config.yaml
num_hidden_layers: 9
hidden_size: 160
num_attention_heads: 2
num_key_value_heads: 2
head_dim: 64
intermediate_size: 320
vocab_size: 5033
hidden_act: "swiglu"
norm: "rmsnorm"
norm_place: "pre"
norm_eps: 1e-05
positions: "rope"
rope_theta: 10000.0
rope_fraction: 0.5
qk_norm: false
attn_scale: 0.125
bias: "none"
tie_word_embeddings: false
parallel_block: false
init: "uniform"
init_std_qkv: 0.0375
init_std_o: 0.00883
init_std_up: 0.0375
init_std_down: 0.00883
init_out_by_depth: true
optimizer: "soap_variant"
learning_rate: 0.0043
beta1: 0.95
beta2: 0.99
weight_decay: 0.18
lr_head: 0.00888
warmup_steps: 200
schedule: "wsd"
decay_fraction: 0.873
decay_shape: "linear"
final_lr_fraction: 0.1
batch_tokens: 32768
max_seq_len: 512
doc_mask: true
train_tokens: 129800000
max_steps: 3962
dataset: "wikipedia_en"
Each number is 200 + 30 x the weight over its row's rms, rounded and kept within 0 to 999. Layers, rows and columns count from 0. The size before them is the row's rms in percent of the matrix's.

# layer 4 MLP down (transposed), 320x160, rms 0.069, rows 129-158, columns 80-159
102,197,210,188,198,192,210,164,187,156,178,190,226,174,232,248,172,179,210,239,214,196,207,213,183,193,199,215,167,174,228,243,170,189,222,212,192,192,193,202,141,194,202,172,191,118,223,197,184,183,219,217,208,188,190,179,174,214,201,114,247,174,150,235,196,259,199,204,204,175,251,151,189,168,184,199,197,238,139,218,242
102,216,212,139,222,182,207,226,196,142,216,171,215,215,203,215,177,205,210,197,160,234,206,220,241,157,189,216,196,189,219,296,224,142,215,170,208,206,187,237,199,218,207,180,221,156,244,178,181,183,200,161,200,178,192,238,171,147,271,175,194,219,199,177,175,216,195,170,193,224,299,192,189,207,191,161,220,195,120,206,152
106,167,225,215,223,190,183,199,214,221,242,243,200,166,164,185,236,211,140,162,184,209,199,189,207,184,206,218,187,197,163,231,250,267,187,293,190,213,182,213,226,159,184,178,197,262,243,223,201,203,228,188,200,178,232,217,181,172,209,214,188,179,170,185,220,165,206,196,192,177,177,155,193,153,231,271,166,234,199,202,160
098,207,226,220,199,219,163,194,214,224,192,236,245,133,241,233,210,213,193,162,219,167,203,182,187,175,185,193,213,229,177,229,170,224,181,211,159,163,150,155,240,241,178,194,256,199,151,180,181,146,222,160,210,178,236,159,231,208,176,214,170,202,205,199,233,169,143,224,191,236,200,194,223,194,244,259,222,176,176,197,203
103,144,216,201,221,188,222,234,232,197,204,274,168,213,195,208,195,217,222,188,162,177,184,229,193,182,168,147,207,236,186,245,188,183,229,210,198,239,264,238,179,142,174,168,152,181,189,177,209,172,185,219,189,240,202,153,247,241,255,201,168,196,212,132,227,202,163,242,207,214,210,228,207,193,200,241,267,215,188,208,228
101,224,148,237,199,220,187,172,205,204,272,224,215,166,188,228,208,207,200,147,219,214,213,292,185,210,153,162,233,218,199,203,170,192,194,180,206,188,197,179,197,190,185,225,203,217,187,183,207,143,165,221,195,198,166,215,223,160,186,186,166,183,242,232,174,149,229,199,188,210,220,160,163,201,186,201,215,224,239,182,206
101,224,202,127,178,247,210,185,206,171,195,205,175,265,179,196,166,212,231,141,230,238,173,185,209,201,197,175,176,154,198,218,236,135,251,175,187,200,197,176,198,259,211,215,246,203,164,224,200,217,203,203,180,198,163,166,191,214,174,204,212,198,189,163,185,234,235,199,241,183,256,220,218,207,243,187,236,210,300,194,187
095,238,150,228,204,158,186,171,195,200,269,206,188,191,276,234,195,210,194,129,228,217,170,192,234,161,205,196,239,214,193,226,183,193,226,189,215,204,215,236,214,185,206,205,218,208,165,209,217,220,208,168,153,228,194,226,203,194,199,241,213,181,206,258,213,157,214,169,170,177,216,185,199,178,224,211,199,220,215,169,239
101,216,167,125,212,172,190,191,236,169,244,212,175,180,180,122,201,214,211,148,232,190,207,208,223,162,210,178,166,199,206,141,195,216,263,223,187,238,225,263,197,151,204,185,183,153,178,148,152,204,166,179,203,205,202,195,266,186,216,219,168,210,250,158,194,211,207,223,217,196,249,175,212,214,131,216,217,200,159,222,267
103,210,200,163,167,224,205,181,154,143,212,218,186,197,143,197,213,191,228,214,222,184,236,214,236,178,152,223,204,189,198,197,169,201,176,197,230,223,204,215,158,155,246,249,192,246,185,197,205,197,135,214,196,232,239,237,221,246,227,158,220,262,171,203,229,210,178,219,243,175,194,176,223,198,174,201,185,223,215,150,196
101,234,202,186,140,203,234,189,216,249,177,174,146,169,164,219,218,265,235,258,135,180,245,224,245,230,183,187,193,201,165,187,173,227,143,181,199,177,244,169,201,255,161,225,160,177,176,193,141,170,174,201,145,220,207,178,190,222,200,177,175,230,239,174,196,203,203,264,181,252,220,198,200,241,242,202,207,197,263,203,167
101,134,153,157,201,193,250,208,242,201,205,186,152,223,205,160,119,156,191,212,207,146,211,188,179,189,219,208,181,256,182,194,203,201,237,121,202,171,207,202,223,194,154,202,212,132,168,212,194,171,222,163,132,237,178,219,225,201,208,237,169,158,193,160,218,160,218,214,215,172,193,182,199,191,213,225,217,190,219,158,240
100,157,239,213,224,194,223,187,199,204,166,187,238,208,185,201,203,226,172,230,200,203,195,228,202,174,142,241,193,236,202,215,207,216,174,207,229,213,182,222,243,241,177,188,188,223,254,192,202,177,224,151,236,210,183,161,226,237,185,197,176,205,199,162,186,170,147,186,233,184,204,221,226,208,222,196,190,181,196,229,179
104,258,199,219,205,199,143,151,157,208,201,124,195,160,211,206,239,223,209,201,219,200,220,218,155,198,245,192,234,248,199,218,207,229,161,186,195,170,207,172,256,240,206,220,216,203,175,247,190,168,188,185,232,240,173,202,207,183,240,245,223,141,188,180,210,178,209,196,210,179,155,177,216,242,218,205,204,189,235,198,192
096,295,212,148,237,181,215,190,201,218,242,202,219,175,171,186,168,231,252,194,210,212,170,122,238,202,265,182,199,232,204,229,218,236,153,168,176,202,157,256,210,192,229,250,194,239,223,212,190,243,158,208,170,185,205,205,237,133,209,182,249,244,161,193,184,208,149,190,216,126,199,203,160,150,217,156,214,218,186,200,195
107,208,184,140,237,217,239,159,254,194,218,186,219,162,187,208,199,165,202,242,151,147,180,193,205,190,231,190,159,199,180,139,221,179,234,238,205,162,189,193,207,227,178,227,256,191,184,177,229,181,214,239,197,133,164,200,210,254,153,222,154,214,237,233,237,219,189,235,245,219,185,140,257,250,217,152,226,173,166,168,202
103,236,143,209,198,213,202,232,176,217,165,192,203,245,198,178,242,185,194,273,162,194,263,200,226,152,210,242,170,177,205,221,221,235,200,171,225,270,194,196,169,255,205,232,173,172,263,236,203,184,165,191,215,216,244,163,189,230,242,235,235,225,158,191,245,208,169,210,232,163,201,180,230,213,180,201,174,207,213,197,175
099,216,160,221,168,191,234,201,157,196,159,184,176,161,231,197,173,164,184,174,166,146,232,229,284,208,164,219,225,232,187,239,178,152,239,168,169,186,212,212,199,217,204,219,166,200,194,182,190,184,250,177,204,199,158,167,176,146,251,175,167,158,212,185,213,133,241,193,216,164,193,218,212,188,273,219,235,176,182,182,231
103,192,186,238,199,241,180,245,208,212,240,137,214,253,277,215,166,256,202,177,231,243,238,232,237,174,214,199,224,261,228,168,174,214,191,200,161,250,179,193,227,195,179,186,216,188,227,202,218,197,207,241,189,243,194,220,227,184,202,200,287,188,245,216,255,233,215,221,177,273,220,188,198,192,246,240,206,242,200,190,217
102,177,178,227,190,213,187,208,180,199,215,230,177,195,175,246,163,115,227,190,246,174,215,144,226,194,218,187,136,152,219,198,219,176,193,123,205,201,181,192,189,173,178,209,146,191,161,201,248,178,220,178,209,228,209,258,136,215,197,202,177,179,233,171,160,217,237,208,220,223,171,147,140,129,176,217,183,268,188,195,152
093,180,245,191,181,162,188,186,199,143,154,185,195,202,195,231,243,187,153,188,170,241,181,214,251,190,233,211,180,201,208,249,167,219,168,237,224,210,253,218,133,184,168,205,165,237,186,165,217,159,221,200,223,229,158,196,198,242,255,179,219,221,179,221,206,206,210,198,193,212,174,197,221,165,195,216,190,252,202,187,236
099,174,189,223,227,175,175,137,185,195,199,188,198,159,185,160,228,187,171,200,187,217,211,152,187,186,157,160,207,139,162,213,241,197,167,200,192,190,192,201,174,158,219,196,166,251,224,212,201,236,182,200,188,163,204,234,172,179,223,193,141,238,200,237,185,220,273,182,208,155,166,137,174,156,202,222,181,214,240,228,231
101,249,188,218,187,196,154,175,217,243,209,140,194,290,187,200,236,226,164,175,184,182,256,239,205,209,156,156,200,158,251,170,219,169,217,244,242,206,192,216,174,229,233,215,244,193,237,180,179,213,159,181,205,180,194,220,158,214,198,256,166,203,233,216,150,182,197,219,220,195,170,179,192,182,268,210,192,210,184,221,196
107,211,256,196,219,161,187,216,209,260,159,193,182,210,249,185,174,216,191,159,182,241,163,232,227,196,195,136,197,200,245,220,201,179,195,180,218,196,211,250,181,206,213,215,198,205,190,249,216,200,216,213,216,234,141,197,178,182,181,191,215,235,207,250,225,171,191,182,204,211,203,223,265,216,206,186,226,163,201,223,159
102,191,141,230,186,195,223,208,176,164,239,171,200,233,135,232,154,151,193,122,247,185,202,156,220,186,194,228,133,233,188,235,184,205,157,232,191,219,191,188,203,160,209,199,199,224,208,201,221,213,154,243,196,154,187,212,170,209,166,209,192,166,169,243,197,247,256,207,226,217,226,189,218,169,165,179,187,198,208,199,190
099,182,151,183,266,158,208,207,162,215,159,206,201,177,261,198,181,168,218,247,157,217,224,254,202,197,174,154,236,169,199,221,226,215,152,174,250,208,223,140,185,206,177,205,233,275,199,218,177,180,212,183,229,206,200,215,224,198,215,187,185,232,189,222,191,252,190,217,193,212,160,181,198,190,203,183,196,187,213,241,220
096,196,189,216,170,212,241,186,239,213,163,194,195,197,254,253,217,222,181,253,221,210,247,236,235,211,253,200,219,193,208,202,240,138,215,193,145,248,199,240,207,207,179,193,169,172,230,191,169,133,221,177,212,220,218,215,247,244,223,227,212,206,189,161,185,236,179,202,188,192,148,222,223,225,198,176,138,171,160,207,173
097,234,230,182,210,217,234,238,156,255,210,166,180,205,204,210,205,182,189,209,216,236,201,229,217,133,181,232,222,184,164,147,202,109,228,192,226,187,223,197,212,192,201,228,183,206,228,183,150,217,225,177,207,181,231,202,155,193,189,223,223,213,151,186,170,221,247,260,228,248,160,176,207,238,208,218,200,169,175,147,223
109,202,193,197,200,188,208,159,208,153,200,249,193,186,161,211,175,201,223,234,150,201,179,207,221,186,158,206,210,291,212,226,216,241,209,165,216,184,200,231,207,216,135,179,204,159,197,205,229,245,190,159,208,266,240,187,151,213,177,186,216,177,154,150,206,144,126,200,189,209,207,190,180,254,148,172,218,227,191,229,230
093,198,193,168,221,156,201,202,187,146,227,219,230,180,202,155,196,186,158,195,260,157,205,237,220,195,213,257,244,215,216,207,195,206,221,233,240,159,220,198,218,206,163,191,226,239,175,146,200,234,176,197,240,130,228,252,188,199,172,182,228,232,188,196,212,197,269,184,176,184,153,193,183,123,160,170,221,212,213,224,210
# layer 4 MLP gate, 320x160, rms 0.076, rows 130-158, columns 80-159
099,212,248,184,208,219,229,195,201,197,187,229,152,192,171,194,182,152,154,217,221,178,236,193,178,208,208,214,186,267,216,207,172,208,165,188,200,242,180,192,156,197,179,211,232,185,210,193,250,248,181,246,225,213,225,234,216,182,259,190,209,223,240,154,176,167,245,164,262,165,162,255,223,170,167,223,198,158,233,164,207
103,205,207,224,245,195,207,224,205,220,204,242,185,222,246,169,168,163,193,236,183,215,188,171,180,251,178,189,185,201,247,202,163,216,260,250,250,218,254,194,172,252,191,152,191,147,217,164,236,184,229,196,273,196,202,191,246,179,208,247,191,158,201,154,186,213,222,180,202,162,233,205,256,165,238,197,207,249,180,220,222
106,207,199,183,227,219,233,269,213,229,172,232,257,152,200,142,166,189,195,192,219,117,195,198,255,196,197,240,202,222,200,211,209,217,202,193,227,172,187,169,263,185,223,212,226,168,217,145,193,214,231,159,199,245,201,181,185,218,175,222,140,179,188,200,231,198,147,216,203,185,220,155,179,192,240,197,165,155,149,201,182
099,180,221,204,165,212,271,240,197,207,183,246,170,217,183,187,200,176,252,201,199,191,187,154,170,197,232,191,176,180,163,190,194,215,146,227,192,170,182,194,234,218,140,203,199,191,202,283,218,189,186,284,176,162,181,197,189,185,199,221,199,238,200,203,176,195,235,148,189,221,247,210,193,199,247,224,177,189,206,210,177
100,159,188,221,195,233,241,205,255,170,206,187,191,221,230,175,202,192,193,205,227,190,188,167,234,201,216,190,173,192,156,194,208,181,205,270,238,201,163,246,195,235,217,146,227,170,178,198,175,187,224,179,235,226,214,163,208,182,210,203,192,184,146,158,232,187,191,259,157,183,193,240,265,180,206,231,236,180,178,186,188
104,193,221,226,147,145,171,221,177,170,163,202,176,193,189,229,205,236,186,203,149,198,268,184,167,227,205,213,190,136,240,160,212,230,209,183,227,161,177,213,173,181,164,214,175,243,233,212,198,150,197,165,194,252,252,217,173,255,188,191,190,213,221,205,180,214,246,183,218,213,205,241,153,180,160,180,141,160,199,176,192
100,165,207,225,157,180,209,130,157,154,214,208,200,188,186,190,187,202,216,200,191,206,166,215,219,242,197,190,196,237,216,243,176,159,183,240,165,181,242,228,212,195,185,210,145,170,206,234,260,206,150,237,177,175,186,159,158,200,205,170,162,175,211,211,222,203,245,127,190,209,222,193,173,229,256,172,167,242,202,182,197
106,164,243,165,177,205,172,218,211,161,202,211,233,171,221,214,194,182,201,231,206,159,219,162,226,228,186,161,176,226,269,180,183,206,199,185,246,216,205,254,221,249,165,199,203,190,122,211,171,216,205,177,186,243,153,165,247,186,201,217,204,224,189,188,140,222,219,153,150,201,178,206,225,203,226,151,235,172,163,190,203
102,224,173,179,228,188,267,242,219,242,170,156,207,201,183,183,209,212,168,209,207,149,185,183,186,157,171,253,240,164,211,208,262,223,185,150,251,189,191,197,212,180,200,201,169,158,225,200,160,192,229,201,252,219,206,96,191,220,192,210,156,207,209,175,218,234,187,228,264,200,151,160,196,209,214,179,229,162,193,214,203
106,178,196,169,239,257,219,252,177,138,203,237,243,217,201,239,182,177,184,238,216,213,179,175,132,165,149,218,200,175,221,228,108,237,211,182,211,185,218,216,155,172,229,218,244,256,196,244,223,162,185,224,246,211,201,181,202,238,205,211,168,211,153,230,196,198,209,189,188,259,208,174,175,204,183,228,179,226,191,190,186
101,208,202,138,232,238,230,195,231,209,158,227,190,177,185,232,212,124,189,228,160,152,184,199,202,163,184,188,151,187,175,206,201,177,186,181,214,195,255,220,245,184,212,209,172,205,174,195,234,169,201,164,193,205,215,165,209,181,178,198,218,179,225,195,231,231,186,248,175,183,234,176,179,157,221,225,195,133,140,185,244
092,245,173,183,192,180,194,182,241,221,223,176,206,215,150,230,192,236,225,184,248,247,190,245,210,160,193,209,183,201,176,214,195,216,227,197,179,254,246,158,180,174,184,218,206,152,232,183,186,190,201,254,239,167,223,226,230,215,191,178,193,183,196,250,186,245,227,190,166,179,186,155,166,189,261,238,202,170,216,163,174
100,230,256,202,224,188,198,151,230,267,213,195,205,154,148,221,157,173,164,161,201,245,230,212,221,186,231,215,203,223,190,165,203,248,164,176,191,252,218,227,200,198,183,225,194,228,196,210,204,206,226,176,209,200,210,212,235,223,209,226,242,143,244,156,190,290,217,194,200,171,177,203,176,249,197,186,196,241,211,161,219
102,176,280,266,175,163,184,231,210,202,172,207,221,211,223,231,210,192,211,203,179,214,206,221,170,203,193,253,185,191,246,214,235,190,207,194,195,189,217,167,269,202,204,178,211,144,198,210,222,204,260,196,186,202,209,194,222,181,176,173,187,139,197,165,179,222,195,167,175,218,226,220,206,198,131,233,203,184,202,164,187
093,248,231,244,172,209,209,175,150,175,208,202,204,228,184,149,221,208,185,185,210,265,200,151,190,182,188,185,173,169,237,228,201,169,174,165,182,231,180,191,220,136,227,199,200,158,181,245,219,178,207,188,214,261,201,204,186,188,236,196,234,181,184,185,169,204,209,183,230,222,187,217,205,202,120,167,179,187,208,215,193
113,197,157,203,203,220,215,184,228,190,184,189,176,221,259,165,139,193,227,172,205,222,204,199,194,228,145,277,211,231,190,159,196,176,215,231,251,208,166,154,247,183,191,142,196,208,259,223,245,146,220,224,194,194,204,204,196,185,191,213,191,200,182,205,192,196,178,207,183,214,204,292,188,220,254,201,172,259,227,201,224
098,158,212,169,197,170,159,211,221,197,168,208,179,218,157,198,256,200,174,194,240,205,206,196,190,217,149,220,160,199,236,167,206,196,205,292,252,197,144,160,180,207,135,177,269,218,236,175,223,226,168,224,202,203,185,232,181,179,182,228,230,228,176,208,189,209,190,222,197,184,207,179,212,183,183,175,165,229,231,253,200
109,184,217,175,236,167,213,160,261,230,287,195,209,207,212,226,180,214,161,189,220,179,198,193,218,207,212,225,186,187,227,211,185,224,187,182,202,173,214,251,142,209,188,152,158,130,138,218,212,194,212,223,191,222,191,233,180,187,239,217,231,186,186,128,116,222,218,190,195,219,176,205,207,239,232,171,201,193,157,107,215
099,159,210,158,236,257,192,114,190,163,202,232,252,187,216,226,217,204,211,180,249,216,176,191,144,204,237,179,189,179,181,175,156,224,163,201,229,171,215,222,197,172,204,199,221,193,156,168,221,191,213,141,205,187,236,141,192,201,179,198,226,177,216,196,191,234,255,236,187,227,197,124,129,195,193,174,200,185,196,187,197
088,213,247,240,212,218,214,218,214,199,214,237,213,171,241,232,218,197,235,182,219,252,168,181,115,205,236,144,182,171,242,139,206,187,232,147,150,240,187,155,188,233,163,194,195,218,195,169,189,237,224,225,165,190,152,200,201,207,210,169,215,242,212,151,213,154,265,232,211,228,186,194,211,238,107,188,163,184,223,219,170
106,187,169,206,187,196,223,185,138,200,198,208,180,179,213,212,175,250,261,213,168,192,244,211,191,214,226,243,203,264,192,154,177,179,200,248,201,190,247,272,187,202,223,224,189,237,202,246,258,173,190,231,202,217,186,245,160,242,161,220,221,200,147,151,157,208,238,258,203,226,187,212,182,156,165,216,252,186,223,193,191
096,242,147,208,217,173,195,248,184,180,219,250,148,223,203,195,220,246,212,203,250,220,205,203,206,226,206,267,166,173,197,235,175,178,212,254,129,184,220,224,248,179,201,219,208,219,210,226,223,214,180,227,181,199,226,163,188,188,226,257,218,203,195,211,176,174,202,170,159,215,203,214,165,190,130,181,204,207,193,151,196
114,249,213,192,193,229,180,175,232,215,216,237,179,190,203,223,220,178,227,213,198,175,190,189,188,186,239,169,170,222,180,212,218,205,176,189,253,204,194,259,218,174,189,176,250,217,191,213,161,238,156,200,266,206,219,234,205,174,224,225,215,191,202,224,172,183,269,284,218,186,221,202,161,212,291,232,183,210,250,193,254
099,183,196,231,212,239,200,251,175,169,242,183,208,246,164,175,227,230,145,185,172,181,180,197,243,180,192,184,173,212,226,160,212,216,149,167,210,192,192,208,166,248,195,164,244,189,230,185,223,222,197,184,183,204,223,198,166,196,260,228,170,189,208,172,194,209,215,160,168,217,232,197,193,168,184,183,174,195,174,167,156
100,201,203,248,210,215,216,156,215,209,204,233,148,194,194,246,189,164,136,179,210,234,221,175,230,223,152,215,128,246,199,178,222,168,218,210,209,213,160,205,169,200,247,229,200,134,202,205,265,195,235,183,169,207,181,238,186,221,211,233,184,208,201,164,182,222,233,149,265,174,228,225,241,187,231,173,214,168,219,200,206
091,198,209,237,244,181,179,141,202,154,273,186,232,201,181,147,229,203,177,180,147,224,157,200,171,203,153,162,217,190,243,215,245,182,204,227,177,172,220,206,223,237,166,167,228,206,204,161,213,204,268,181,213,195,216,228,176,181,187,172,192,145,201,149,227,183,204,209,174,207,228,159,230,150,209,246,164,178,202,157,179
093,214,210,245,174,200,208,186,155,138,234,160,114,194,205,234,201,151,177,244,236,229,176,247,222,178,155,209,151,181,122,210,254,239,242,161,239,216,167,213,176,189,218,203,247,153,168,148,130,201,208,173,206,171,164,197,219,183,195,227,196,198,185,234,223,248,256,204,250,221,216,181,248,217,204,236,185,200,200,217,142
121,217,159,200,220,246,222,210,199,153,175,172,188,239,162,215,206,184,201,196,181,161,185,142,208,172,205,228,212,235,183,245,130,148,173,225,208,200,252,217,227,175,207,192,218,231,250,235,186,204,220,168,203,210,243,212,208,188,187,205,246,187,222,216,176,191,212,163,186,226,209,245,224,232,233,178,203,187,244,202,172
093,204,186,266,179,170,173,187,214,207,149,223,204,188,210,270,207,175,189,142,224,192,271,157,201,206,226,190,172,220,189,182,172,213,207,179,230,199,208,222,199,207,216,158,218,142,187,211,236,191,224,197,213,180,217,214,226,199,254,208,190,186,228,179,180,227,164,235,197,162,247,216,159,221,178,222,132,169,243,222,175
# layer 4 MLP up, 320x160, rms 0.0735, rows 130-158, columns 80-159
097,195,202,220,213,195,236,182,220,205,190,218,205,242,192,190,179,187,155,228,198,214,259,231,155,191,257,198,181,246,186,257,255,212,158,185,181,216,202,179,189,190,235,210,202,223,230,234,238,189,182,172,217,231,207,206,238,157,221,146,222,220,226,207,203,193,244,181,264,146,158,191,230,178,211,210,209,165,170,177,247
093,168,201,165,173,145,159,196,201,242,203,162,215,169,191,174,264,224,215,186,225,174,188,186,213,182,219,148,192,163,175,184,230,234,171,124,235,221,197,160,248,209,243,222,207,208,174,170,210,200,228,197,162,183,179,204,142,184,214,164,196,194,225,230,230,164,170,177,175,212,188,205,202,180,144,139,258,141,222,156,198
110,186,197,210,209,201,163,193,138,212,289,185,212,238,169,169,206,184,219,164,211,221,221,161,228,185,213,223,177,240,196,196,206,266,249,179,224,244,188,266,159,198,232,186,216,222,190,195,229,221,127,202,241,201,150,194,174,203,214,199,235,184,169,173,184,200,233,193,216,179,218,175,222,203,241,163,183,213,211,173,149
099,202,163,158,231,193,210,201,283,175,238,205,206,226,208,227,131,235,166,261,168,170,212,250,196,211,173,204,243,257,211,235,199,173,207,187,219,176,185,186,173,196,164,199,188,206,155,183,248,244,165,170,262,191,155,192,234,220,248,173,202,171,186,179,174,213,169,184,192,157,184,198,179,204,219,187,237,193,232,162,199
096,202,204,190,158,186,266,209,187,180,251,183,225,211,200,224,143,219,171,208,154,151,214,160,214,233,218,182,230,157,235,205,206,197,212,196,199,230,177,189,247,190,192,218,199,219,191,218,207,252,172,205,170,172,153,220,205,183,194,245,198,207,223,164,224,263,145,177,156,226,233,156,229,194,219,136,233,206,149,149,193
105,188,200,245,205,258,231,194,211,242,181,231,162,156,196,165,174,194,200,204,181,201,187,179,227,188,163,158,173,190,156,192,215,225,182,231,181,235,177,176,237,225,185,217,212,225,227,241,152,225,182,182,154,233,137,176,202,163,220,245,207,233,235,159,184,210,181,227,193,205,208,250,151,214,174,144,162,230,182,223,178
091,201,141,233,175,175,237,180,201,227,202,165,141,215,207,198,163,191,223,227,192,200,206,197,188,194,149,252,192,192,161,178,145,184,163,221,258,213,202,206,257,214,190,165,209,155,243,216,237,161,186,206,197,242,232,212,175,208,151,178,215,225,202,244,209,241,182,210,230,211,183,223,189,211,179,249,200,194,206,207,242
095,190,192,190,183,222,168,227,213,206,176,148,176,240,244,198,215,203,164,219,173,175,193,152,207,216,212,226,231,225,192,193,230,187,220,176,208,112,193,152,264,214,206,213,195,189,166,206,187,201,227,211,200,177,167,216,215,188,202,238,258,163,143,178,167,161,220,169,227,231,183,165,185,203,223,163,233,246,220,239,191
102,208,192,162,191,194,156,199,198,225,244,153,183,169,195,204,210,175,235,157,193,149,215,231,184,207,228,245,204,164,203,267,199,207,212,216,229,198,188,213,221,162,177,194,171,145,220,268,164,253,217,228,198,261,185,149,202,174,185,169,147,161,246,249,198,155,189,211,206,262,183,215,181,242,201,225,242,209,190,231,220
100,238,197,201,219,253,188,179,210,206,164,242,242,184,242,209,176,230,202,281,251,194,243,240,237,153,171,241,235,212,227,193,187,224,180,205,159,234,203,199,229,209,146,159,224,159,189,216,190,224,191,208,231,225,189,177,164,231,194,213,225,187,202,225,233,202,228,238,221,223,221,233,229,209,176,183,232,212,207,191,230
104,223,224,147,248,193,204,174,221,246,178,217,207,155,194,212,169,164,164,233,191,181,199,223,245,126,197,197,194,186,197,206,168,190,206,152,186,219,197,174,216,208,205,164,211,177,213,217,219,142,212,157,237,205,199,189,207,148,212,210,247,198,210,192,172,177,224,215,196,169,186,200,170,219,202,260,231,157,163,203,206
099,213,246,225,208,150,182,253,160,168,180,144,210,177,142,191,220,171,189,221,159,225,174,160,190,176,195,175,125,183,145,199,159,194,169,216,231,178,219,223,240,228,188,194,172,208,229,200,236,146,203,229,179,225,236,211,255,189,230,228,248,241,198,222,207,183,197,195,165,192,193,191,213,175,203,180,229,174,195,221,183
108,181,226,180,223,182,181,218,192,220,199,233,192,187,219,233,193,208,190,184,199,206,153,211,181,177,229,242,160,261,199,193,196,232,166,181,192,184,183,251,181,206,180,180,161,245,196,183,211,193,205,210,228,177,271,193,185,229,220,213,230,214,209,237,184,133,252,194,254,156,156,232,222,245,196,136,210,181,231,206,217
092,196,214,173,163,208,178,264,154,161,195,139,195,221,204,210,213,232,206,164,226,243,156,230,217,183,203,161,199,217,206,243,259,156,146,199,149,191,221,244,166,229,168,158,228,186,188,200,226,210,226,213,244,217,198,209,219,211,171,159,195,143,143,215,183,175,202,228,246,239,228,193,173,127,190,218,188,153,171,238,197
102,211,204,136,213,184,191,164,200,212,245,204,203,184,230,207,166,167,150,260,143,165,206,177,209,183,232,182,127,242,220,181,149,197,233,221,204,180,130,193,178,168,217,221,204,242,217,219,219,206,312,232,200,183,142,176,231,177,157,191,168,172,203,222,204,255,213,175,211,217,201,168,202,197,204,156,207,176,182,224,240
113,182,229,219,144,171,217,237,231,165,202,183,211,170,188,213,171,174,216,207,234,209,130,196,196,186,245,209,150,151,199,184,200,162,202,247,222,149,187,179,182,192,241,158,268,266,218,233,182,198,256,206,192,217,193,227,198,177,182,152,163,257,197,165,153,230,230,206,157,158,188,187,170,230,176,236,218,241,229,182,210
091,205,210,137,202,200,157,196,181,232,187,178,200,199,203,169,250,201,206,230,179,192,243,237,171,226,204,205,213,154,223,215,190,269,172,206,213,179,221,179,195,209,201,190,195,251,182,222,136,241,212,196,208,192,197,204,217,209,187,237,191,182,169,207,201,170,136,181,207,188,205,196,139,193,207,214,205,208,251,198,237
104,177,201,220,160,136,211,236,219,200,177,237,280,194,220,207,200,192,208,173,209,176,238,250,209,215,150,196,185,215,179,209,252,177,185,244,236,217,163,223,163,178,169,194,184,222,180,244,197,221,213,211,212,159,233,212,205,215,189,178,229,193,249,157,238,167,176,203,191,227,188,192,224,200,214,165,160,215,219,207,168
102,237,209,236,185,292,157,218,241,187,184,192,148,164,205,202,150,210,161,224,218,213,291,228,207,232,203,208,193,154,246,214,207,187,238,196,221,246,167,214,201,264,224,193,194,167,221,209,195,162,198,217,184,222,211,156,163,198,209,179,162,178,222,197,199,224,202,236,175,212,205,166,172,149,182,208,178,201,170,205,161
089,157,213,207,165,194,175,156,197,177,170,142,193,231,200,251,157,224,125,242,209,201,207,236,236,174,133,186,160,201,176,260,205,197,219,226,262,151,224,223,179,200,191,174,212,203,174,178,195,188,190,191,229,209,217,176,199,235,200,215,186,174,159,207,183,220,193,180,224,183,191,167,180,149,269,206,170,168,137,190,240
103,260,188,191,171,173,254,217,195,226,191,256,214,183,238,222,172,239,244,194,162,259,177,235,156,193,166,206,203,152,221,163,184,197,247,229,208,194,226,219,170,195,169,196,210,235,208,180,221,196,193,185,223,188,164,221,204,180,172,267,261,167,129,238,151,240,217,193,170,191,137,196,222,180,206,166,211,215,128,191,216
092,177,285,204,222,194,223,183,226,211,246,144,217,209,141,219,168,160,179,193,176,182,162,213,195,253,211,179,212,184,249,268,153,192,250,169,201,173,168,209,190,213,222,195,174,158,171,182,213,218,219,189,191,180,192,166,236,187,196,211,203,204,197,193,178,184,204,195,227,198,162,226,242,263,251,244,244,198,228,220,215
111,175,178,222,233,181,213,201,239,222,218,179,170,163,226,221,243,260,181,193,171,205,209,166,174,189,187,172,198,203,165,252,238,248,208,229,193,167,191,231,252,203,182,153,211,216,173,176,224,142,166,248,225,226,234,211,176,220,189,227,210,249,234,215,176,212,233,219,164,201,229,227,204,154,208,175,217,246,182,215,232
104,205,209,195,225,229,176,144,167,166,172,205,201,177,248,175,193,214,235,233,194,205,180,162,161,182,220,224,176,205,198,209,205,219,271,155,179,224,184,227,207,253,249,215,230,166,178,206,216,177,144,138,189,221,150,231,233,203,172,150,234,159,169,202,192,196,230,252,183,231,219,203,205,200,234,250,169,169,227,274,200
096,193,206,180,158,195,230,254,158,156,214,202,161,252,206,200,180,172,206,222,197,181,146,199,221,209,175,195,238,199,174,226,117,194,202,202,174,199,192,195,179,189,192,225,201,245,237,219,213,243,239,175,216,230,198,215,223,198,238,180,168,223,232,229,210,152,217,224,183,170,251,210,247,189,219,226,244,191,225,183,280
089,180,178,158,168,188,194,182,198,234,166,242,215,236,196,190,199,165,231,179,217,195,211,213,191,147,228,207,172,248,211,234,158,265,149,151,238,195,172,197,144,128,222,213,240,209,274,250,201,217,172,241,224,235,169,145,177,164,151,194,191,226,241,193,147,229,229,210,212,193,185,198,161,193,218,154,199,199,215,218,257
094,238,213,236,215,197,203,221,219,183,257,147,219,224,200,192,243,211,180,175,206,236,195,252,203,170,216,197,164,201,128,172,197,164,206,195,214,193,168,204,156,194,187,218,199,187,204,197,161,206,192,162,197,243,209,203,151,184,172,208,247,206,205,181,206,161,265,168,220,223,237,192,168,200,137,164,206,156,238,206,218
109,262,193,209,123,257,227,206,246,210,149,179,186,232,205,208,159,202,185,206,184,161,177,247,242,178,244,180,222,214,194,170,175,177,184,214,201,194,202,179,172,137,223,148,257,214,189,243,270,182,158,171,210,210,190,199,195,196,169,189,234,171,191,238,184,202,199,162,229,181,217,189,174,126,305,220,202,202,203,178,155
097,247,166,193,171,244,210,194,249,191,218,201,208,206,179,227,251,167,249,283,183,233,183,182,195,191,226,187,171,179,175,221,267,225,210,145,251,204,189,205,191,179,144,218,199,175,234,178,205,183,187,183,210,207,161,141,201,139,184,128,212,213,192,228,208,238,168,195,179,202,200,177,219,208,188,175,181,228,228,196,189